{
  "n_layer": 12,
  "d_model": 256,
  "n_head": 2,
  "n_kv_head": 2,
  "head_dim": 128,
  "d_mlp": 1024,
  "vocab_size": 8192,
  "activation": "tanh_gelu",
  "norm": "layernorm",
  "norm_place": "pre",
  "norm_eps": 1e-06,
  "positions": "learned",
  "qk_norm": false,
  "attn_scale": 0.0884,
  "bias": "all",
  "tie_embeddings": false,
  "parallel_block": false,
  "init": "normal",
  "init_std_qkv": 0.0398,
  "init_std_o": 0.0494,
  "init_std_up": 0.057,
  "init_std_down": 0.057,
  "optimizer": "soap_variant",
  "lr": 0.00921,
  "lr_mult_o": 1.09,
  "lr_head": 0.00766,
  "grad_clip": 1.0,
  "warmup_steps": 200,
  "schedule": "wsd",
  "decay_fraction": 1.0,
  "decay_shape": "sqrt",
  "final_lr_fraction": 0.0,
  "batch_tokens": 131072,
  "seq_len": 256,
  "doc_mask": true,
  "train_tokens": 742300000,
  "steps": 5664,
  "dataset": "wikipedia_en"
}
Each number is 128 + 32 x the weight over the matrix's rms, rounded and kept within 0 to 255. Layers, rows and columns count from 0. Numbers have three digits each.

# layer 9 attention output (transposed), 256x256, rms 0.0495, rows 102-127, columns 0-63
122125132152158153177156114155105114085137157127117119134154111142151131080185125103131122150062083120139108170181111125152035151121142185134166091160144090136053167151144134147161142120093210
147151125108158054142168111145121150143087117124123129085122128132048118093079138092139086100131142111209116054113182092097157132181147129148143123143074132163096078184101127093154118054097170
087143182098108129110133149095116177123135137119154167157148132119119138132141142124153165119109132104130197108066095132121092179124169201126132107179185141179135133093113145082103125114099118
184091123158137124096114131150153159091096172102194130139159158163075171119133162153131118055062138173124130111094225128184113124126065133119077137154120101172145172142104090130188116127136193
152143130102102136097090095190137111122109110132134143134145145120152126145182137146149142122096146145128160107111152135111120151073048091169158142155139115101158099109148175138082147155192141
088130070123113080164181206119175116162146115135121164168107111120158160097164091104154112145112105135163053132102151129179102157110108151171171118174128130141089139100177089143081079149146133
104092101139156142095133126125141131153180113129109188076127115126112104161152094137140107087192162155136159163189151186157124140121174129148105108087095160179072118137132180157168113131138039
169131095117096186119157115126140164108147138128110155122137144157133149142140084129101140137113094079121159172134123128180124154156116125124120121133085106085135158069117118140104136106120162
105142135149106093158103098100161124142102107098144094056134117135097143174107142098154092108156140117110083127156169121122128115139144105102135160158101126114204067164056133115143169123108080
145173129139201107132179171100107148147085120070161139163096100100138108148103094134087142143147106101156109163139140161100096118114158095168137149165109082125179135096129161148142125132115096
184129090107162129191111125106142157120114151074164097108104106112098123121161079044165138111167112100161129166137146121126132173129171106103107155102149148112081159144112108108120156124113140
063098091104142147125097133155166159108113188166122085105110114163116095147163113102116184079137133111133139213119162180162076158113155119090094092133114093108129173170070174083075094145126192
091156076150119186120101112142185114158158161123156173151096127089094105102121153136132121172145162154071115101136176159091146156119124172161208127136146112107124124154189139043136102134128098
179146092133159124133125109109124090195154140093103192120136127166184141182130130130143168140124122145129159132135129107149173200113178111084162101155122097095185117108115165159113146161160129
121176126173174085101116148063091173087147078096101083159126127112117139144148113072111127117128161135137101100068099131150138153113082091098073122121131121167114125131140124150088116076138130
183078111117132153157161107095171189128142110172125158179114076062096144129188085143182108161174191093141173126113164157050101130119091128161121098137095161160142145102179174088102136103148098
156093192156166137112123122124144077107126107134126139154117154103143139113122148154142130130131165130120120138143121115112158102164132151067140099119157136172094129117101101105121119195145179
150149173153120105142112169157152135125121099114080107128109177141102136172121142097144126093162178080137142111097133135115145102083091067111133089117157095102123125065093110135124103125069130
103133123144094124149140125072175156136131109156112110101132096115138108106123108178144130128103121113156146112140178109111119070126137090141082139131108145125111087124082110127092135092127172
128156111169088142090125169065139132174106075124066146109111075148198106135122100125174163087186163168181097158126114079139099141112167157137091095081124171123189107102133103146148117144115136
095140150086105109125105127118152100133078113149120099143124090104154118113116148144172127108069125078097087150126065099114169134101097141103150103113125130168154083068142110052136171134101144
114179113109079124112175199147082140087112055100112113129097170122160114122096170163093121119116121123112124092166116107126118059097109132188122149141100127116121117159101168135087119106098125
097130150126100126120111127124156116157139137159142098100154090130141180117111123101126101174123078141133142104135145122069126067166094154193117091117167075098084123173087171190131134151152076
132153123117151175173149074144095046167104158107067111193152097153107081158086093155154123122141079174154144180108089090127055128132116126120153130159180116095100133191147119127118151154115154
127154122124141098089128124112135109136135163161151131110142112153116143108116098178158088123107067100104111178148149142140130068160122139146136161127180126088136116107163108133112151145096158
091136108149128150134160091120110099125133126140148131140164135163139091141088149144071140126081099114106139154093129119173121139101205106127150158154080104134143083119124133181207141073115129
# layer 9 attention value, 256x256, rms 0.04, rows 103-127, columns 0-63
089140154163142178093153129092152132080112096162173169102135077174125160131165131139084197090145116162141103127146119115132059192135148145137105136129090129150138074116112076139216089151080137
140125114090139124149154129109087106141107087136112109123101137111112089110141120128147094098138118129105125136067151166120146117088131148168136113111145119134103133159151152133119131107146169
068153157119121140147081101096181073174133055132139131154077086108204139121134100136135107161139081093154141108107093135101129181127162183137160092192076200127166087118141122119127115122070194
097112147139139161110124161098178129096157092143131136072142134142121068139117109117138126096078086110078147082117117102185109131119138206177146107110169142113131088109099098115097124105156107
144074134128159133108156098100150079131131124173130145169118072090177132146120139112127162074115129113128181152175064179136136137120148080163090149152082155206089085107118152108125153167089168
142093088131100086138151143153109113149081117175144195129108118097125156193134153183124145153153154133142129099139113147104096188141176129112137141127142138146082131106095150127166120082175155
113148075207097095120119141099100179103131091084156150122142099113132098149129151100145123107149137132168118134155121122074114073113103152123122100118079132124092130154125134158184156100126124
163167085168105075061140128122172165111130134136081171101146071197073132117064153167156090160156112162151138175113174139115169123123150144101089084145097097168144107149141069097144097090044134
157112117156128116104073141112166093166141111130109062146134156145146196129122147129126129105150142097142113131110126110176156107162141140142118116113127100170142149144142118136163077097082118
105107131124101112132112122147107143150141148114131106082158089117132162123105133108129085133110125183124045143149130121153094126118140170110161186129129171091146136143105113171097164170088126
131092162133052159121169136138208167137175144097107125159121072048103087143133119154125139099170123127132124156146090166087158135143147152106154157104216119155153061117082180105092181137160104
164096161095098076159105176095100123139091133161105095186142120146158151127123147143089090104084107145134137144127145110120116087089107133157133128189120142132113126138064147122067145101139175
134150131203093129140137076158112139159131069116169122156131158159125098126133108111112110158112131161212132070108125145127186084152156128133091108132147111149089167128118102119131080110123161
106157108117110164121129150115105123078122121118098141152154136096094143111106120143162115112143113137155108155145144097094109149089140148137132186154161167112175124121114114154137099117103121
149104128048159071167144077116080111141128140141141138066115119118140137134130180137099131101138113087118165172129133113118111111124157127133114160139145134137067128177175130181173132124149184
130147146108125137125104135123109135135073071076104084107132131157165098114105125132175121128115135140109192100131139120118145130118173091165114121088071119079120117118180106104104194183130119
126157121178143113159133145131120151127092108183118141141141130123155131133105129156130149167136106107145095122077115133139162130134118104116134115145087064135153120166169080161162131122132129
130161115154111142097146066121141119109113109129106165142121121155132103143137166112045131180134102111166112165113139135097150112180140124099129104146081153173118096100124096204130105127107115
125199133159135139119141155104062136110171116192123101152117153143085102106072113176099165107090060174108110106147099124130106143193183081124118154102136109128124128136087139178140108108131162
130120143066141117126131136116118123147199164131101097129105165143123126157157145113123086156158129169117151173165159087153158107157113094182149088100116150093134141179205140174109103127104172
153125136094172186149150095129107141115158108141156123102110115071130078137151151151117180112150149099198179176142132142092181170135113052146101047113087142144142177169160134122141121170094143
177160115117103115168122140121132105111127121123184132096119131137166117093137094120155137148113171198116089046149111119153139156131108115123108171093087148113092170147186113139103150114166167
110120122152136082130150069086138155173111095164113093140170185069107137118141091150127105197142148118141136052157169129109069164090104117115123092147171107121158094160114088107144177158205111
177175119130119142169095123106148136138120174079148096146113128122162132101138140109121142130143141140162126106116093118113120130117067093121115155096129104159123079156097171109139113135138138
118118163157095113135085090150149167150122149124097141147141145134123140166131119155145136143129179102131152096127105127076101124159089095128124095105125149128108123154128071071113117163100147
# layer 9 attention query, 256x256, rms 0.0398, rows 128-152, columns 0-63
072126083148113175133083113143131150159108108169169117153155174107127161107109172130049189126083176193170176069072123076151120140106157159193188162116105160071093127097070111141062137093197128
149089173114052154119119093106105136034125204121165089109158144147174185112199146078145138136160017196176165125110153116169167129147189148168137080168100100120178149090131091170131170061142062
150079150135075058067114114110104100108097100103116122126144146089140178139159130113127135093134102124124227137102121175061123097142143097151132105133136142126111139125095141074165090182134107
173199157127127151132060175215146083118129210111134142124124113096126167142084139114124127165123083107088137105130153091124109175105111054157102127156165100105108144132042181139139144144105147
098114079167105141111158150110157106145142120160172124154120148104170103136161147155163126142103086087164131101163103109126117132127152120188106163123158102167120114115104119135081094106138127
069139128140090146113183127162147137116068147112124165120138120174096137165103160152156131148073150137098155102164168134122099102081047142147168120126148121064096133110082101119127115124116096
130138171099163115118125094099109152180158152164128189097130180091141154170198140163177146077105123075169122155156199159114088103098140095155159195115103131125149141145099100121134118130121177
152108084137130092133086195107150138104212104126119120116054062152135075122142146088165093110077158065162193119108126155141166126099150102096113163110131101077110156093080133111141126120172169
174136157096149168166122090170161113161120143129065139107168167178149114106088101172188135109189133105106136135122128136077136166184159115156147132124167161103194146132119136106092157078091129
046105117086157113155156078173127103108120192208112084137124170114090075124151122112142133119102096121090178109129189171180190132114090162159145130143092134127126123138166115143148066114049134
146139105161120160144083120122112119111194144102170107117134144101098155134098105154156149065122132119133154106098177130038109122161145171136122107148118141156146082122090130164084020081076134
125143149146103164113068084131139140144107119174109130133135101087181114145139140123147111111136132151125125112122090162153136074200099134082086109166117158099106136156131094156183102132192098
155132247054092177111118079143137125123151114125079111127127157088175095098185158159147150127073127039115102130124174079092122155148112086118158131125081131142148150140138106106111135080116080
176143101164156102138168117139089150095141129156109113096140144093074143182173116133062090136048136119159127104145108102117142058065096173063121148171145124094139103098136141090123138120127162
145151133118108078165161131166126199105122135147150184116109160110173131134090183126107197101193172110125149201133115084121133113158111159104131142102176134122099124037159059058032163150160107
086139132100156086112120161043130115124068121083073098116096120089118118139162115084085150151094163135026135104215170162163119135166075137138117084132149101106075135130136171134165093175136153
060138137050162116097123161092134116159114158107148128066159192134117147179070114115160162109085217116116109132116139142151132173188081175117127124068096104155126170096131135123172148139154108
174153125153100205114132104103139185167130198145198113165087180188180118142157152130124125085162108133184157159110116066136156163053193135116098097148053130116154115109187129149135161116147149
076118155160138080116175101174147094063086114165150120125169095181129180172155153158065142057073118166164140144151117151168131101115145146101120085112090125089149183136130127116133181167108082
115118142106099148141155140159126127138162144073109109115096095152126188127185148133096143093143175138141153120161130119134155127170142127135165155130128081102194113082138151121165092191116095
146174128150070109145084100176147138093133075123089114081169156171117149159149156120138150143141090139101072108112102113128157163104121092145104180181066115146134179136192110142119129075106111
165161096144110193171082084123150101142173109000135165107161099112154173111092125140134136150147163136151170145157124163179070126087146144106127115135116119084131139117177138102132113172121060
121122119211128175159202124165111140108151149070139130174131161175086048127133148139174087113135131147106095158174120120069150102198112079077106169156074079142108129180150136071100073170177168
081096113036108154125132101115126125080145143146077133086140075164107159181077073141100173081121148132127180183192125160127123167096144095120112100073138043127103134140140120131169126118080157
131139108131122098124110090122076102151159130128122155096181110135165142142186144182137151149190100111138116092156117135113173149110154132118134153136215083070093148170111158177169091133106052
# layer 9 attention key, 256x256, rms 0.0399, rows 128-151, columns 0-63
106146144105155101193141157087104116211176102140080093123102095174104090139130089187110154129170179152162161156071105115131184121061176068112066084136112122157110084068114073153125133117138140
127048121116192081167187127169165146078105110163133123097109179118150114103089085108121143189140072128153156119197094118080160096101115099193149131122184116161074136143189072109134136117088061
140164144105109107064133149116163136108069144153148114132133127097207135159124097095139157053080124149123184120105171151123093073137135066169097142162082122102119162091146131111126148155168116
085117138137086118151120137162158070201107107152179095070100143084092175047116134106091115136151133108140101167193125091194094095188152205158106120140092139133119186187140090120119165135094065
116158096142126100129126154104121117074117128153201165134147178145132083100141138183119089118100107084130119182107168067136095143104119098178122113112135131166081073126106112073070152112140126
125101121112111153144106168151143170117116088090142132103079172141072179171177180106107202120124116053105173070138169089138132126094083170110100156133115119141091202114172095063126087122169206
149157104107118074143066107069164162137174100114080106109167048112139134107117082156149164083129175129211131142159158091153149120137084086158163096083153107192145063116133168124115091097116083
092129088124129126121100173080112104105139111126145174102149166096079122077102074082131101146112135121134138141085123130173201105138207139098181126154093072115157102150129128117166197152137060
145167110119164130124110125160131154139165072164136131086076186125204137115138133156136121100132152132122165071110114133131144188129154150168120075154102175071168115138121147141117130153080120
138086136087130135240075151140184106155079147146095200107148097065201047102173100129124147069142173100068130129179187131152156130140157107174076115093159147114142134112083138111081159159133125
089134136071180158105151119146144132109174107133187170151119123131100077066132105077146068165130138128128101168057148154146132142117084161164150192127107086051115106186076114133072082133105112
117104102118169115176144101128187137095149149131124147182094106145133157077097122159186123185124148102153079137203047105150132129179065153095111115154099118133133109147128169124165048157100115
153123192088132156151051151135124111099127128149115110164151094131128080084084176159082105089145101144177153099168093160110116094170098061138190132092090174121113130162093108174172126132147157
153111142097144133149147163189106109127116086141144157161127130140148148128144109171114029148104128182204195117138117110129140162097120177094095136093186132093144085135143156131159109128129117
094083153089119108057177083133095145119155119144075118159155103110155132069085170081138112130097162173134176100108075132147143175131089150122091147218138155089088138142150147161194125147149089
152143079091147129128169114121158165141120124116170156095129126123079138144096195150093162108073139104085101098078132106135079172158128094194115156024085119137145155206113072127142119145154162
153118131126147150094050131182097131048144129178138137115121158113154145091159210061132142112119116148109142096129166142167118139113183127136103164081144125110147101171120090071059091088155130
126109070179091139189127130104139130147192091168138078150189136181088133117148087151055140100144159189102160116141118131140195082118124083108084122075084137120169077122084137180100116158132127
065089090136157139091140118131159084120037140221108103162170020140188087124140117093116177212108166125107166161118125101130149087089165126131129119119091113122143183119120190068093138144140126
146160176140178106179154098134173124139094133121112117153090120091157116173090146062143131129091151123071131128159144103148131128099095146178065125164128122062180126074133111152192118144124126
153156158123108093118109110156103149112094160068170146151173119137149110096123031190132148140162095161115140166124240165117142132126168117133165125166060167159072103107109125167164209080077125
122067069168159196141147083117158088164052082132101176040098172137127147070070123157156078110176141089109200139118047112102063159095114141117073123159105122145152081038126101095095079157108137
099147151092140157134171148153152112065117125186124150103114185156156130082117097168142080156082110141116129140073156082187174150151144089089130143167134138220123109084091187164180119126131162
135162138118157142175150166141152155170139112070136145063127125151136143097125139108158130115125091178120213064144142140140110144172120161124142123059103095132171226176167125085113146112141142